python train.py --norm="layernorm" --bias="all" --parallel_block=false --lr_head=0.00534 --final_lr_fraction=0.02 --seq_len=1024
Each number is 500 + 40 x the weight over its row's rms, rounded and kept within 0 to 999. Layers, rows and columns count from 0. Numbers have three digits each. The size before them is the row's rms in percent of the matrix's.

# down: layer 6 MLP down (transposed), 2560x640, rms 0.019, rows 1974-2073, columns 64-127
# up: layer 6 MLP up, 2560x640, rms 0.0282, rows 1975-2074, columns 64-127
down1974 099:540506469499498520486513532498557504473512442519448416521553476598444495479434486500504480472518584505458521485449446528459488522533485490466498452486561509575487488516516502517496568497504469
up1975 093:504530453489442477529491491533470484488512457536454543507480493489508557486542420421485539504498467548493490500569541521553522445408492554503553499535501477497464500516465501556489528477458528
down1975 091:461527545518484500493518444546515511533496587501483464500473490496550438513396496565530505436468588473537509600477508470535482492522541420521486468403547495520514539475456536459466521578452491
up1976 093:485542495481503463518468517503544507533556539525505536511436551547549535464512488500476552458528462430475542487530472540620494554426498449538501514489493482492508487534436431569519499479540465
down1976 090:491449461565494476531597416438448506506534486439487496508496451501486508517523462548493531502542466542523479420489485484449483476492474453462490533507583576485444512436536507488482498495502520
up1977 094:511429495502558434490474434453525490468444487552514493416506515520492453522469415540514492495540511487483480536482461584552547487516490519536436546472460502563472547468519517517516530515543507
down1977 084:565525507521545524479501538495476609556523485421432488514455491464542578502535512527506530475540496554565431450485490419498474464521537475539553476453450482467478439497477533501544502463481461
up1978 100:502540453516477494497470430403432499486431439484459489515493491493528480542495518529459535488443506522530462464481531477481539456470533542525577564507440549509624461541513541541484528518441481
down1978 115:545417525539507548529488487467502437526498451516510503508446526526524500541524438568518490477555458461406532537529461445552490537542510470470464594482557478551519465475448511551517509485505495
up1979 101:480467454477445439473486510476489471538478488530535518530407505533466534532529546450391367527429499503502521561479534526489519575491419540539490581508548489515552475498573546508502547503512482
down1979 110:525556475519457557565453508515513501508524491539498455512534422541530491505500458526477478459479472500495466521497479541399498523555458560495530543570426523576486557472497501476529437427490520
up1980 094:439478475530489529443512540503469436476452525432442553439474440489558485418567516508564453498427539483490448523509546469480457506460494441548489517553506436464586470471496531458441538487458463
down1980 100:524456559516514551507520514495452535516480532554576454581515592512511501499464474604465525509487519502478572543485428486554535557524431576465485539515560512584551520574542489535495505493455462
up1981 097:476491540480506474484476488478510535501528504435524513472446544540458500447514515534575473482492512459527469407562545541539471561436464503472430456497456558527466474396514455525496514446479540
down1981 091:505501485460538514519511436477466488461497509547449516463460506545522494514458520430503453519489523532465462523514410455485455552484471602545513581395583497470556477612440573471509517496457480
up1982 096:375490445523511450511483468495472618493480494501505488412481467515497500496611502495482506528484527427457537487511586523495472453485542486546555550483395561431470527433485483508489448511522512
down1982 097:602526551565424542492455438506495500500545554473440537564450460525474512553475497558548499426516442521486534572515406511538554519494455475467501478473533503492501485562531482520499588544513539
up1983 107:519406501479541473527512457468506539543509471518472509507503527461495469510566462449545536435471485483553473465513460558563516521490475529502566486475479488495534460542515554598476570477553554
down1983 109:523488532521535519500485522542536523521508595478541510511482493464550499549457525506468522498555553415485535490459556482473525510496458511512556583495493532497546491512417470501485483516441478
up1984 108:485526517438543504522423459515479485476515430552533472467425528474537577494449466496525446473457486463509547529495534465524527444498459550528484436471561469497486552535533484456521527521527562
down1984 095:431494543549529459467544550494459458496481527404545517468470491587423497516606433493476531547510467481477484495527503551444509483545471504492498526568415532519557502521434566525517514467481424
up1985 094:551453531443528541456521424560502498525557555556469525472534550504511456557405477488463505457499514537516544482520534456489462444459515489455511432435544486467510476472497443564517519530499594
down1985 098:517492481567473508505521461506563568508503483502540501553505561580475469480484447496524508509539473525417567524637523505514549510456487567423462546512560533539579516487461540440554533477504525
up1986 096:537512474543527516478493531522480515533514471559517449504473500442446515441484473538430519496575507470553575535501552417473538499519492477482465503510489482510554512450496567471492500597506488
down1986 087:457478539435498512453505496468506463472501461463488577484559472477541501467518520437553532550441468505469422491535465522518526540511446511530454472450452487488474510497520421543506494424471542
up1987 102:509535496488533491469480518557555536472491564473601561538527468525510553446490491511432516458469556460535506497507586488482535508492545537513529531553486539553498521498449507499536510488487571
down1987 093:531489551543514493491478477502423483500475460521375441538485497404546498462550486480543548476525501488474492582542428446594441552546452548538465474495500469459538460484478456498447496454488488
up1988 094:474522527537536470519544490495453542452502453513540515469505528534493516557532539551506557503501460494522441458604547515455532468560459551490430465530442563515502509556415465574569503504473458
down1988 099:512451499469458561472541492482489500495559539502457570563504510460529479416448502460525511480540545513483551578522454442602459554498468541563490497538548476468491482459515543461483539526429569
up1989 092:490513474490507507512535395470565530496493484529526493517466534512540484478451509453473587470439471445573504513462512433481509557527464430523481451473529472515449466458540486572577518435516584
down1989 097:504549528491422450464510493476467525487441451550554501548551521419488519469528498547395514523474494531469513484452508533500544524569430535467471527523412532547471488534463520517536444466535521
up1990 100:562504485603529467468512492503516517502451489536509528548428551495524510463446557515447485473563507478547457463574563475500443473499519490493574498606531475511502542502450487429496515471530454
down1990 111:469550487435478497513564581426454549467554453503486525462567454473591437528510440436554533533459500507504513450498501563559490471477480486619469509510454585539506454528418408520579590502462449
up1991 092:489448482567530438416535572512494507526509503429489545468460533587557483523444519431496505511433496559500584506498516447486558477441469532455456467510556578477473528499515533477522482496543500
down1991 091:531566530579537485554498433575526504534520517523518498511499449507467533476501477530469543457509497553451517475518522470556546534538509590499459557516467487467487503521456474512581529431459496
up1992 101:449486574546497465502553482542505503466551523491487564493472515480462511463527538565538506550570578590485547423499522456496476479445507488485498512575604520514506529571526507573465460495483460
down1992 100:514467468507498504469509562558487566522463525422491527443508418518554503529526491484506487486460451461446491517497496522471500528512538519516532502519468498502449531490497536506445643477434486
up1993 101:465551534517494497515491532535434496515468529547504523579572544442497456524602519473465533459474470495509507475515473510524547421529547488486523489569435469548463498523514519484470556529532551
down1993 097:519465479405490427423477473529515558493476469484450396561465489538508454478488490503483521519522581436529544501520534491565445591483485494557519449471559473466560529475494486539567421429474435
up1994 101:501547502527472497514480499442509513489502502488511498509486562467452485481469525495454537404511576439450485451540530535608442509438517462508552517497466450427468488505472487513510489528486464
down1994 097:539469462510496534582457489515435509482551480525525549534472478499502521524527521528459498519457509546444479486527437521419510491530500574487451508529481585563440572507533551498434547496496532
up1995 107:512454500504509531539501552457456561551504565486493507504474499514413492455448458545514495460561535463534536483476465440558446469524535438470414438553457508512488507502467542471528519564546607
down1995 109:500472571492515477516521466462452533521475511513502478545538513504534501525567542526492485441516476509521552480493511536512458475527510563506521520480521491428516516548555468490431526544474537
up1996 095:475465565574525490513485485447460506522462518539530510491431539534563508457504469550398488458470583499432484420548517529496426532511509554444539527498510494456494456497536542419502489476422439
down1996 099:427488487436449494470542483531468478488536467447480386423551430499430415553478497518531490481511472521487504631497498453492505499538510438592495496442515444476486484499443527517485504539520510
up1997 099:426528567518480467401508498492527572499568546516521510525574476461462432540549484542547479482538450496452489456495533421526484522493543523474531480474415525510519430460419455493577569532506562
down1997 104:464516481498470483465471500503531531538467483530552466456500564512500544525481496494464498424513527559505513482426541468525459548458511471420532463430503505511513523515470537514504369502466515
up1998 100:532500519584579549522451500494444508502480574523521491504561499522527471509490503422496473486439487508460427501531431457507465453506482522529499529448493516542574477583499459550468495476487512
down1998 100:524479515491487494446514514563465502497477470486497497477493408528562426475447530513488472503470515489509518528488487521577550481501478392491531461539484514446510514478468443432484530467545560
up1999 090:583466528539510355418505474494486593563559535454509436541450459571444500496555422505511439563539524495494444536502489496531497497434494456454441529504486547477453537512551435487503490474543518
down1999 090:453452597539501529492511501513492485531476476487543482495461517497507434574463486497487531556552524515541468516505570464449460535535478473506538468516486524515482524476478476487512504449624529
up2000 098:567581520517533445422567468481496550538469477559432505546509538557414505487483446548422433522520438521483537451546557506532511455527430516478477442518513540546559496508512467445404470473541497
down2000 098:493455485526549534562496548521501509529501486424515553494400480476518481540562539492517560574487497470579511500467429494482472483482547518537497540486537517506468526478525494484493524516472522
up2001 099:465529575496501495495497443456524376487474470481493499477497584582435493529443472536546506440506492521531497478517507506533520489421444480526494576468432467508509491493492532433500533497466439
down2001 109:544601471533409481501453546520558624510578543551539535490500406470498472445546423432515531520462513504505450506418414516483449557520512536500456547542514533510395534510488480556518504450469474
up2002 097:483468496464477471513476484532565479451419552521425507494525534478471459494423566563458500479475514447578524468491493505484473422499495508524495523458532483511473534479422514517446493486572571
down2002 091:417453499477493465442475511487404538543558489498539516459475494496520486541594439503557527492550489600511512498503540486465475566481483530501518520544506481474432451508549537579510487549457512
up2003 102:489523547484465534508545543423453491469476513498521527504458449496485529506529425441492439548477465453527490512516439538520466537465424540531435515442523587476480511519496468496445582514486481
down2003 095:494520480517517570490479478546513471518507488463496502456498502555402532515464522553467513443544521483543449480487531495448445461534522482495478507506462464494525473539506471500614461463502530
up2004 101:535488473456451413502467512516524529497484445548425438521490408474488426528465446495473513498443483537479453457558505457523534513473510554445527501427520460478551495425499499470491557495529535
down2004 079:500498513494541500499527472516461456483512496475588533434473490465410521490575420507534517436501567510539489536475424487498514428512426512545439545513476465498461535550497506551466519469470558
up2005 097:481512498472516518406533477521474498438523502391498516533489532496569537411454435500480499534521457447540470484615504478528438442473535513463488483552458498499564492507563562550506507563529493
down2005 099:408543506468432512474477573531491504492443483562519488475485464467494532544518542470535513538490527499421538491494499500480539555585540480510511508429570531543588548504440511442471474476460488
up2006 098:488532488498518450543551436482494500494553558428456539489445504575500527557461431527514484452478468516467530446562529510514506517430478513455455491463470564448486431589439535487528452482459459
down2006 094:490486510540482569430492539524526450464484471499486453447547494534535449380509509541494529497468449520523470546463470475529513443566503565526488518582504454466514528496554486509563467437561498
up2007 096:569435522506456481476530454420496490500551490510470513485437520565447534444575530504498462521436454514418556462549534509531504553405467545448413530533564564461485463498483561433554428429489508
down2007 089:452581430487501513477449477540477532505429513503549417485561446485531503487529477512569503474531506488496441543523489514440522469584487467544526513501500410489443462535509488511501547416539531
up2008 102:539444521456508468545487462501469465551508550458461488469453515541472445472508549511487544534492508495581488550471491554491499457505414493470494513566473520502529439438509557505547497430482503
down2008 107:535460451523461608472523441495501525503473460535480552435475527481501450538469457478541498452470543492486458440527550487455535612506522512514574512391434508457439574517487473548439493510443533
up2009 091:458531515502558460470546477498494539542480494485412523436504429558487532431492480530490502490471506498524441480528490510420497447503514539533432538562522456495521479503515485440477555512524492
down2009 094:477471503503512501518509514553521480522554524472505470516499582536503532447429436457565506490534530500482537510570469443565432547519472473464575531482530546492548518529551440442531497500498536
up2010 097:482441569520504470401526487408505544541511471521466525486442502462552529506528483469537505462502471468483525476459469501548449573434515511535565476465554516460485486522492501495454506514482525
down2010 096:500511439483501528563466415493571493508522491488505470502487544500490462494460496538397541530498501520490458480585558456522518448500529519503455474547499495493508486452555478530534557489584501
up2011 097:492469459505478481480423433564565489496575508500572478477446494494495532517497450503539523518522483508498503506513399493467466540512525516577553459507486561496417538505452429555574508496577491
down2011 089:527468515500483512518535532433356515515435521513504573476510487498485497534492548512466484460504490508558485465442647410557519436448506455493555431481496465455584480532515472488442430491511498
up2012 100:527447447567592547574476536512501476475463485501491438483511540523499443471549540532372518524528450432511448486446501498557490467458523540439471571531491588519457548473457543531451518462547497
down2012 089:489506531436488421532446449485477532475580451527502505551483511470458523513507488526514456531474539480505531513543422429454474539465482492559460442504528522498484478487528442485551532499580536
up2013 103:533439512472522513497576552429440531499470446524513469519422439468469481506480436484501498465462446452476475487495470509539483574479465540534558489483483486423543569489513505560506481538542510
down2013 094:383569489537477523531542487498495392501498571496428546543514560450524556458436487525535498452577499487542467527481509512531513435513468478490511483531416433502471484480490508473586468484490515
up2014 100:497527489503509558455521559484527528482465466502484482478511507455519554499513483524517475495506421511517576508489472463482514455547437462495423464481445520511487495484516467473461464542596563
down2014 095:477422450471511567456436546557449453513498587528562505534517502456507540499494521469442508511459559538475505506460463503499523561510464546445523544525525512549456509453475502481532551542460477
up2015 104:420456440606581527570455516521473523484558557515579501501478507492505499403507492441514507475405520534470440548485467489508446471444425477496472521545462518527528494598529456491516526410519518
down2015 099:595506549493474443454521518435464512486483493471418526551477502515548458507511474521437502517524539483522485465476528531452595487494551508493559484515483533476502549428548480474493444475470531
up2016 107:471443481542473490573461485474501530520483509505486523418420500512508507418535546402550527447487475531496566494524545477558479527448510509431491491502583507488485474574477507484499533510418516
down2016 128:582540442529511505455562530460471464490523462444579536433502434541561514486565415552539504462544508518550494467507488532461524516508517517574505505511394503431478561501507494467566434479527514
up2017 107:525504516470518477498442532481491544502504466439383542550461482510493551469515451502532491476562484486531491516457589513571472387485468528540497567538421493523505484525497536573472524441566499
down2017 093:432461465497521456462506455532513508548483504493487461486467583493535526552466577444486439509501488465515492529427507489501531533420478440472512501499523559489536456543465499499499462526559474
up2018 095:557442496538531488459424435492534587533454491495497455517501543517510434529483543470414472439475458435478516542474429475474430516483485467541470490538414510563446473539532488509482502426513506
down2018 091:441439461499520554502564441507507506510525561541565533479447533488390519476495529514460450496467543531458453418459506530527511492559522529485472536425490531463449496482508492506492540552514577
up2019 096:455467541492462522491531515460478500469547527498475450451384503450425491532567496398579503450534439533513579475455454464519517475504561576523539587495528498475500504590563507548504416505435534
down2019 098:509516512496584471497555506555526508537499464542506500502521506532532517511557504582507477490522523451548428549506542471449567503471470477550577482438481512479464542504504508496587479442537525
up2020 097:459528496527471445503578531525529501550532467501550540497435530471510501425460530490488559485471549484510469507511500520496526487509484422528499516523505509450503495555471447487590511449486499
down2020 092:566412483468465517471451414491450485495427480457541481508525424560474515507555540484478485464494561475440558474462549528423563475481486542493516503501489499507475527536613586487460466539507479
up2021 097:501477553448509491523538460477539497577596454584495575471522443535425560424434490473462402493523529496540389508543499502515518497453485499541508446505463518460519508400473477509525443390480511
down2021 082:542513430515458443494447541453486537502545514449482552486492549456613549543532467487483546484452503423443505475494465552467439553547574500423514459546624495540483455531538507513538526619503451
up2022 095:431544584634493482454507512440415504502550520515501561503489497607538561514500461505506515537582546491415567547495480424555484547486560530530541508552523543466538385529521523511476559509406557
down2022 115:523394428409503512500505516535543453542425466489493435550506467458468481532481545560463514523449501512547522499605517547454562438500441472531520517460484505500451567498489512507487459518574472
up2023 104:549547479488482485465515430433489479467491535536515527506482465520527523444502529429430515506466487496451558412491411495512503465489526524519518526469503561490517470483510439534528441502521460
down2023 108:560462588492546510459509537544514514487507531500421457464497505537500524483453550478537512517531529399554413547466475530505478527497478497562500512554545453511555488514464528479428499507506487
up2024 097:482607504581496486450448519448484512443523523509446542468481484557544438486543490435452492492498419547536504561521528472529431538507478495505481570481482522464455500430487467472516467460486484
down2024 099:498513488477450477476518511512519443497496491519517480551514467470489585533416606503517511470523571448445448424397519487514566486512445501494474479447521476559487540610450504502464500514525478
up2025 126:522541581522461458520519553515442493475553492552422517494505517540475567490520481475518456508466479540517507551436487527510458467535486569565557451541519510458517494511445505534522497539525469
down2025 123:460527522520525541508510475509444525544521544474472497452501499533482457453517519494491456519500515498531458505494475507517474475479506475592492536478481518482491505480460467474479588485517511
up2026 100:461533554587434483405498530521456569457476514535499559481497510494482461463518434458466411514475487478515479546502482479542490473557517474520468467485500562447496536459505468439461591521480530
down2026 096:548499500487487542475484472500540534491516513489460477522421531520469573537438538546446515486547532508492562510505529507533420612447471519452524539522457421448576487498430479505519454459510526
up2027 099:521482495519484470516469480462455624507446533485543497525412553486470524512490453501610532498562467451447492497540462563519461559471456489560515482473558472492430546521481432513502466497463546
down2027 096:516474503533537531496491483495520454500486495565502489561509460522474520509507562566492447500539487513607459486488497485464512439549472524484521508553509536584523469482535614390509567463479517
up2028 102:507496434506511427503525531476442499517502456463565555572491477497430509560451426466422454475500576551513565570505481502464529471530555456540531511516536497568553535481480448578467446435488525
down2028 110:501467515526518532484562469570531501479538484450460469480542482490578482524493548479487526535471549408498499466513553539558418501541501422531447482558481506458510480452475486458517512563461505
up2029 121:453555517521486438494470521434527460504503480426535503529477539515504532461552446534484495413537513418495447471520505553497464455469543532526492576513490480472462513466496500550501447526525476
down2029 128:519478561443529525512434489511476446514536530476509520463462509523472562579446531434547518492427459509500506506435504494574478466472539498450581567488507586443485509462463475478526466569542548
up2030 102:530474588578506521546480546401460554486482558531535602477456511495510545462493439500456427450506497521492462540550547517476471515524478547546500540514551451439476449452490482521439540545429435
down2030 106:454515467457476448449462505559436425491554485427478497505539390488499546541500516470499541481528519542529450462430473571506519445534527525485497515578551522486420506475481482513568470466539513
up2031 099:424509440516573516449566570539494486510542486445475496475546414468462530452494420415487511513543474504525418499540496551442485504500539527468426468566432467503511477435467520514476540542498484
down2031 094:426495569460503539543465453437550498509475521514476494446476570531499458586493478493552457472501466487473455476404513437559446547505503426531553545430549584428541531540484512508528422478489558
up2032 106:552513487529507428392472537512432567513569545519398523489455534482484467470509502543515506563498457505451527524487493494551467505452494463517550454493494504521561453492466477557467547516496524
down2032 107:435561471477523564540483537453494441508472441475584537500477494463526543469552478478522495544504445522510518512526517466425470525470416513506414530476454513526484543533552459478539520530554494
up2033 100:521418566484511450564466407459488489532567509567448475486531484519407499523603486448507457552544504460507457536502481500542497498522505521517454533447520557531538471481498593530488459463540497
down2033 090:486468446523489517484503515503452557466483506531522503444493550523541517504449552474515572430481483527518509478516528485530512519453468601478445437493530491490459573545537479425492488463484407
up2034 102:546513475570531493441503468456459608475394514455494499576469538528559497490504506441441438481493475426474488447551494493528492451504490525503537517511533551463489477540523404516500503492482486
down2034 103:532522501464479474515490458532524383544502479552510559452515543482496543529549458532496548580459482505500491493503523416481466547519439473495458437493516483467613532488412497481460515510530473
up2035 096:505544464474501434476528556466542552492452504517444529503389609516526485462501466490425500570556432457500467506471423454522501530489407445456500521487494476540485540468506578531482460405432574
down2035 096:483460447493548542457456548530414463506527513566542461452575461496492494518545511477545486454503558495533560436546474516463470477514520569518491518517569506520457542527477498501568514573508521
up2036 100:509521465492445474463455458529493520523433500530481536475535456504449491509527533456425433513473540465558477493498459541472515515496444494411492545530429513448520484477440548491535432535492539
down2036 102:480525522488511497463481529492550504453505531450473449468500468488546512458473494515507519548475465507443517541532504521495526504534560501544519527579489488531496500518519499543435539487551438
up2037 101:480590444528488489522550533367470499452470484464525539508452549478426503480630580540441499424448470535482520433464462461526516453505478430491501510521523587446470486579491477498453436475502578
down2037 096:518524523520511539502456562554485479496539431510509492508516522520515495482506397495506438577513474479504470505550474530480544521506485462512524481541524514496495499452486548467498469503592492
up2038 101:537433541482510530466554445488479504555470486493409479472462527475478511550495463587465500535476431479419465456570479501485472537429496535484490438536471542527582565494549504524500433485563468
down2038 099:506532481484565420505492601538488466499516473527489553480550458504516480531501536467549515444506548461541499538537492542456597517501574474521520518448458507489438507543449425494513549546519511
up2039 099:434482535474496532431578511499523570535497450477493504473448470439495491453554507539529500483422505466492564470538435462495534453496490547521478442472490588409533499551532500528551523555605472
down2039 085:500461536457507457478525539451468454535466516511496451502497483522478437516464424494544488549591484519535499530491480485499493500509506498491547503476444522539497483493473492472516532527416597
up2040 102:502502502480428504520513499543447536513538440451440565462529562459499514487434451419561532426519496471482454432542523539522448478497454506421481546596495480477469479501476539494467536524540503
down2040 099:541494494531426530483456458482495540510479528580505494523528512500448551481489501566416467505560526451499482579492530502484503470503516471501486501500495478593499515490590471563464429504490492
up2041 099:512452438589522531564521504508493470484489466508468508505453466511465472430525530514564579470471425521576443470481477466543521443465431452522500544527459584547501552529430523434545479466510470
down2041 096:529557504488429475496508545507519551496482495468485543439476450467619525464555454499440504499540530543493496483489543536504528485556513533498491495515525417575485448413492455487552435520618442
up2042 102:509545538509566446472558452473485500484544448522507528557499549436506468468495385500434459526461440499546531548534428538489442542494479482487475478585522512535552536473475414478549464498607481
down2042 104:511411521590487513535523463504483532534458514523455541484467515523490531501545576522522560421504542492559472439467499439560457481422490491485505512499493468439463461523451533530520527505446504
up2043 091:511495506559598502498598563521523487539495511516574434509515462476455572440519532459519560487449458484479531492546501471545449524485463496467539516555502525534513467442513491441545554429505482
down2043 080:526547462447490478495429467458502486545541551476395494485492569487605466523512458547521433439522511505457504492515552557512527463529568426589491490443470498461458473520502548494508469542483510
up2044 099:526521577515518499506541450514454572515503583525476501435519465493536525445543483476461515446532423456477507531554483451497438512443499521465547570528583489463452503489488516549463456490530503
down2044 104:530484487525529519509514494438505438516453520433478570489491528543448496549506463508533456535560602505542492416472550460551530462504515522495536525447540476536577520522489570472457556513497495
up2045 107:524518513503458504454456455514423527468476446502514513514515482487511516472496535453440537477496513523499506456542461575487460511446490478456450539507528472492446530536459426535481549507584596
down2045 103:534491554515573541524533525460478473531478479527535492527435540487499515457534438509540513480528489457539501510540557433465497571568394495416470468573468471486473482501471541491545502476470502
up2046 099:513480517524530493513574472479508540531503446520509531537452431385539449527482506497439498489393511478492483552521486575466516487526499427443491476507478545444521474534432471502525514538599524
down2046 101:532546464538470499521458513521492478572474526431515565499438442558451555455546491558488537535560498558454504508473515411458502542496453553519509572543452446504508504511513455527585506449488465
up2047 094:482538544463517496470530476558517495479523494520525450486544580493474521502485481492540484484521494437487458549560488534529523515504528463573426581519490471546538542542458531501505550529476461
down2047 091:474486496524462568531483560518464517525489479473556569533532440518464459476453618576466460504422399506496516467467571520427502472530451460491533464465443529486514463526530483457467473439590545
up2048 104:457555454466468510456505511485515521558505470488464551425445498555545532416555533525511378434549473412467545462478512504421495511458498509483444485500545510501498548474498459442529453524518504
down2048 101:539504548420488561485472436508478548493506514466498461487445509510514543477491446472509532531575462515538545542538484426546469606522493533524537554504517544516480450453411559496478539507468551
up2049 102:469418501468436559505500457450489474449524558510567549392463546509512473451492510482510474456441518519492481433527497492497465495496458444485484472460528502543499487581466461530515495467537479
down2049 102:584494496470552497516552635506486497535571420495486461489528437462470534566422500540541544435525479507506504563547540588551482475457493556514519490497490423473465476431488524499549535532495500
up2050 093:524476412544467488508538554453523534464508563384470565459497496527523523499491543476421501483458468555526467485502536537483440533508478559507453530518477520518501439541375475445537493507513485
down2050 091:496556557495449478484454461584500542495527485546532501458517529462550471498556482527514466467493552497592525503477550436534496510419578472471525533520576539472476529484535514448516498485462480
up2051 110:461493490579471477499488459491472529505490479487538531413527506478547468401534540438458503514480515493539492418518493427569526468425406541522507534506530570507520503520452561508495520480534455
down2051 118:461482468498471416525486473542507543492517421560494549514470523501518503484489478497522502474516540430485482499582505621543416437467503433529472504510443542582547582571491480431509497515452516
up2052 098:485413510490528451567477488521473552554564505494458479498550534460411529483574485510526491489446453456450470496533451429492528494528492445406530520479449494431543524517510503604512458474512552
down2052 093:542486541491501591524455566516494462534473472418479467460445456504617453580454536548445408476492549512501489495502519564505542529520507532549546447498559529527455566526470478476518516573554439
up2053 095:430511478470462519537523398460455488532464505458472573439493537465505457548508533528433498457399507523467436397497488463468478391407481549552491487453484494545519504491465542491495575528472479
down2053 103:481511483522434454483506483481497548501540559460497487503446482516555465510529472514515609517582513498497535590532449489562476525552480547468438536520497519502411448488470467503496533480461514
up2054 103:501495511503508407490521538493433522435537476535416523472485507515506541511470546460528418514496461538419473546521543492520512494522510426518424505629512508503540515494480509503493545442507559
down2054 112:460517471521477545502497588489418480507422604413525452493516546585535498472496455556410518529483594523534503558482491540466488532552470501493484503457594545602490497475467516486463494463414461
up2055 099:470507500454459524478490520504484528527482492556496438540493519493469471410531540506531492458424558478498438512458465476447490436438466554496542546534556555461489531455525487513543495508447461
down2055 088:473516509554549520523460440527429470484512525514491508475469564533481505550522485498497470533533489511517533547497485539536496458501534451523481514515418494589518495592425484468526520480495572
up2056 097:449523466445518487470532470499509454514458476517513548475516427537373518507515466530507522457516498507468467515580469496460572501445434501491464533557467471511511581534562555452459479398543447
down2056 092:489494504530486480470469485493433540496545511452456512494499532507568438516441481507560448525548510514519544510492501438481484485490552464491447472397522507454451439504558515518506458589433516
up2057 098:475482491519468525517560430548532533579505484553510524494527541512566540364488521424554505506514555477477444504452407501524420527499506496476542466494523450524516443504533483567502504465547504
down2057 098:445514516476523514523433498403515450482481552455540495554524516531526434529550417513497470495526587544506508536507447555459527439569485581477454467502485506519494547482472535422446481483416471
up2058 098:553476465515483546512483517494522504544459464577570532535524489532517447513502454501446488477466491472486506504503473449498508500504492539487567520464517455465512518447458476525525531507551432
down2058 087:517540546514468468550498443493523410503435546467497528497529527494481541467504438486493493500531492520518498585537482451500400499508460467495509531508397471457464498514493489474487495475486516
up2059 106:512495520465488469418489476578521503518536448545488569421456552543486546462491511504487510460492465457504503435548489527499549493427409487503506471562484531540551474537473547502513480449537451
down2059 102:602501535458507531456464538431549485515473502497484446519535518498479576512462496528501538533548617526512519514482468498568513484481500586523566474427537476430494540501524435509477495526385527
up2060 101:483490517504526456532555522517495475538482525457502521511429426514479481561462525527520540503562504446491562539534513491445478521452553470456470564514476539425513468440485564509537502464554481
down2060 104:538491531482394466479488457483484481495477564503497535519549498513533472476527484448517478471455451502489451517499538551502411506552522544588460503498500544511460496584492465534573498585444513
up2061 098:557474526479492512479466482469419563522493551508519510461450534486486472463616534522471505532499460417467515499557504556445476522494466465512465545504572570505454573574483498522492491429461490
down2061 098:511540549517546463468580496490463518480477559483494466500512412470434617521432412475486524414551581500474549526496568509517482548508514466505493429455477524480523431484488538536529478541512501
up2062 100:496486583583564418488620522530488542488526500416541551495508477533438477459516462509464533400506527571431572520537539471506499494494563511463506563546458490456492500486481495541445546488505492
down2062 095:464496443474505510499485478513501455488545461530544497469506439495456511494479470540542513535513501480500472508457526544432481502511537458510444494456515450540431514474498509496561472490480464
up2063 098:569548511561507516452486510508513577433508529488421555515489500491496479462565458528485522483508461528538460542497510488556532436531470521482475584520466527542478414478464492539463527446549537
down2063 093:446546546511552432428492483566457499556524456553571460496477493499625489532493552496487486477448465505451520467494475512498456535489494486469535466523497472496503505550518518435531525521490521
up2064 092:471402548480484490495556508506465504492466531458441467502541523483587516491485458496472505543501475510562442517440511533498515514500465470468530490613548537546627477475464481534506577524597569
down2064 087:547487567530479446511502466535475453503526519526542503508493472509444431482572518530528520461496462472369491499520499495439506495500481492561496466464483453420475540579583501490476501464459525
up2065 107:447526601459539522485471573482471607492523553553567465466509503512520518473527457503497526400453487429479481493525545499535480444502478533515432497455527501523473474452457485478522480467589524
down2065 107:590488455475517478467448515402500482466532453543570494509506512493546534536565496462477513529441466516532532514463509500488473519472498414468486503588459524484527434537492479553539438516500511
up2066 097:430463469486507469447572537567515517465576482502574550484528489555455457516518451443508486457488419421435515529533431455551446506481530454497507530553490490524509544419497448464561514509610479
down2066 097:474516548490514500511560461497464469491428515492481420538617518467474507532477503488434541507477534514510497482490520554492547520494527524430463492543498510525475503479541500527536492474464489
up2067 112:559496478472496475475568432474522490528533512475535568413520441459470438429523480466425397434440441479490463435491472533479510489510466529569524582465566475486467520488537511539528495507538533
down2067 115:523470498536497505493452461466539511521491467460526481531483600505543521494574573473514490436549531559499521468510519493526478528447479511439529467476478410529545469531466451505532495512387486
up2068 099:403500591555521497568484481474521537494553485550528557424502497512512498532535491451564564533585554496473464528470506460542499506468523501514586432489455521494527449462480456579524541524400456
down2068 088:435533574506504495490552490522514545579483500463565480487461491539518543494571512520504540490602491501508548481476487446474488491482524468485455500542489474519526414483485527514519500491436482
up2069 102:497571492577466437454608527509483492543499509565432564521558473518502453450488440515523474535512536547446496466503505490490555479448458427449510506492495502566555540481438525578535427502520540
down2069 101:468453480413442526531410461469549576534470560508528483563496543466491516576464545477430514445432461457538467516448516476510490558521522479517549564495500482499526474505473466395493577549563548
up2070 105:520478531570498512431578521487443578520529469429519507497465508496483528504437491484441437468438461542466558483533548531518484457519543482543453507577456551465533425515497503497536539485505495
down2070 112:510514461424443499521495472573522544474578460529506484495604504545499527491485454487494526598541528454481469500495517480445461529478527459516527487530509448570464550445468447501549470489554464
up2071 105:557472574532481495476515518507484580472549525490462475503490538443486507490535501520473459490466486501478536472494520513493497450534422559544503469449469527475543516503501533508598510528523567
down2071 108:519414497485455534492451541450513472504515468475587519500484552502510525511453460432550495571550424486462535540559452470530512555478492511496547542615534502489465475451445517513495452460569445
up2072 097:456441462463470460562502467409434512482551591552464518441544472513551457534499484512545546430502491497540514468476466513495463489448467460429512442540478492534521521554525520539530535519487518
down2072 099:582488551463481496506508476507557445539543507496449495489499543509527549469539520472521469493509517546499488527562480514544468495489475522570452587490557467462486488491435452545447495515452467
up2073 094:482517549496543442505571487457452500546521491502465481479461518542436494522495426515574501476534483567475415545557430520565429422424515495522490581533514564571598411545453466546522607488466493
down2073 097:540506470458502496531492530543541519528487572514559529502554540466474536512542484517467455522498530476556524518517526529402516478537549535503546482533509569475424563504547475535476383534517462
up2074 099:490480478487484488481465472429469505546531499439459521483502520488502508451495538481516520486481448560601546489520452457513443496474445518523502470491510532430542521504425469529471495528488467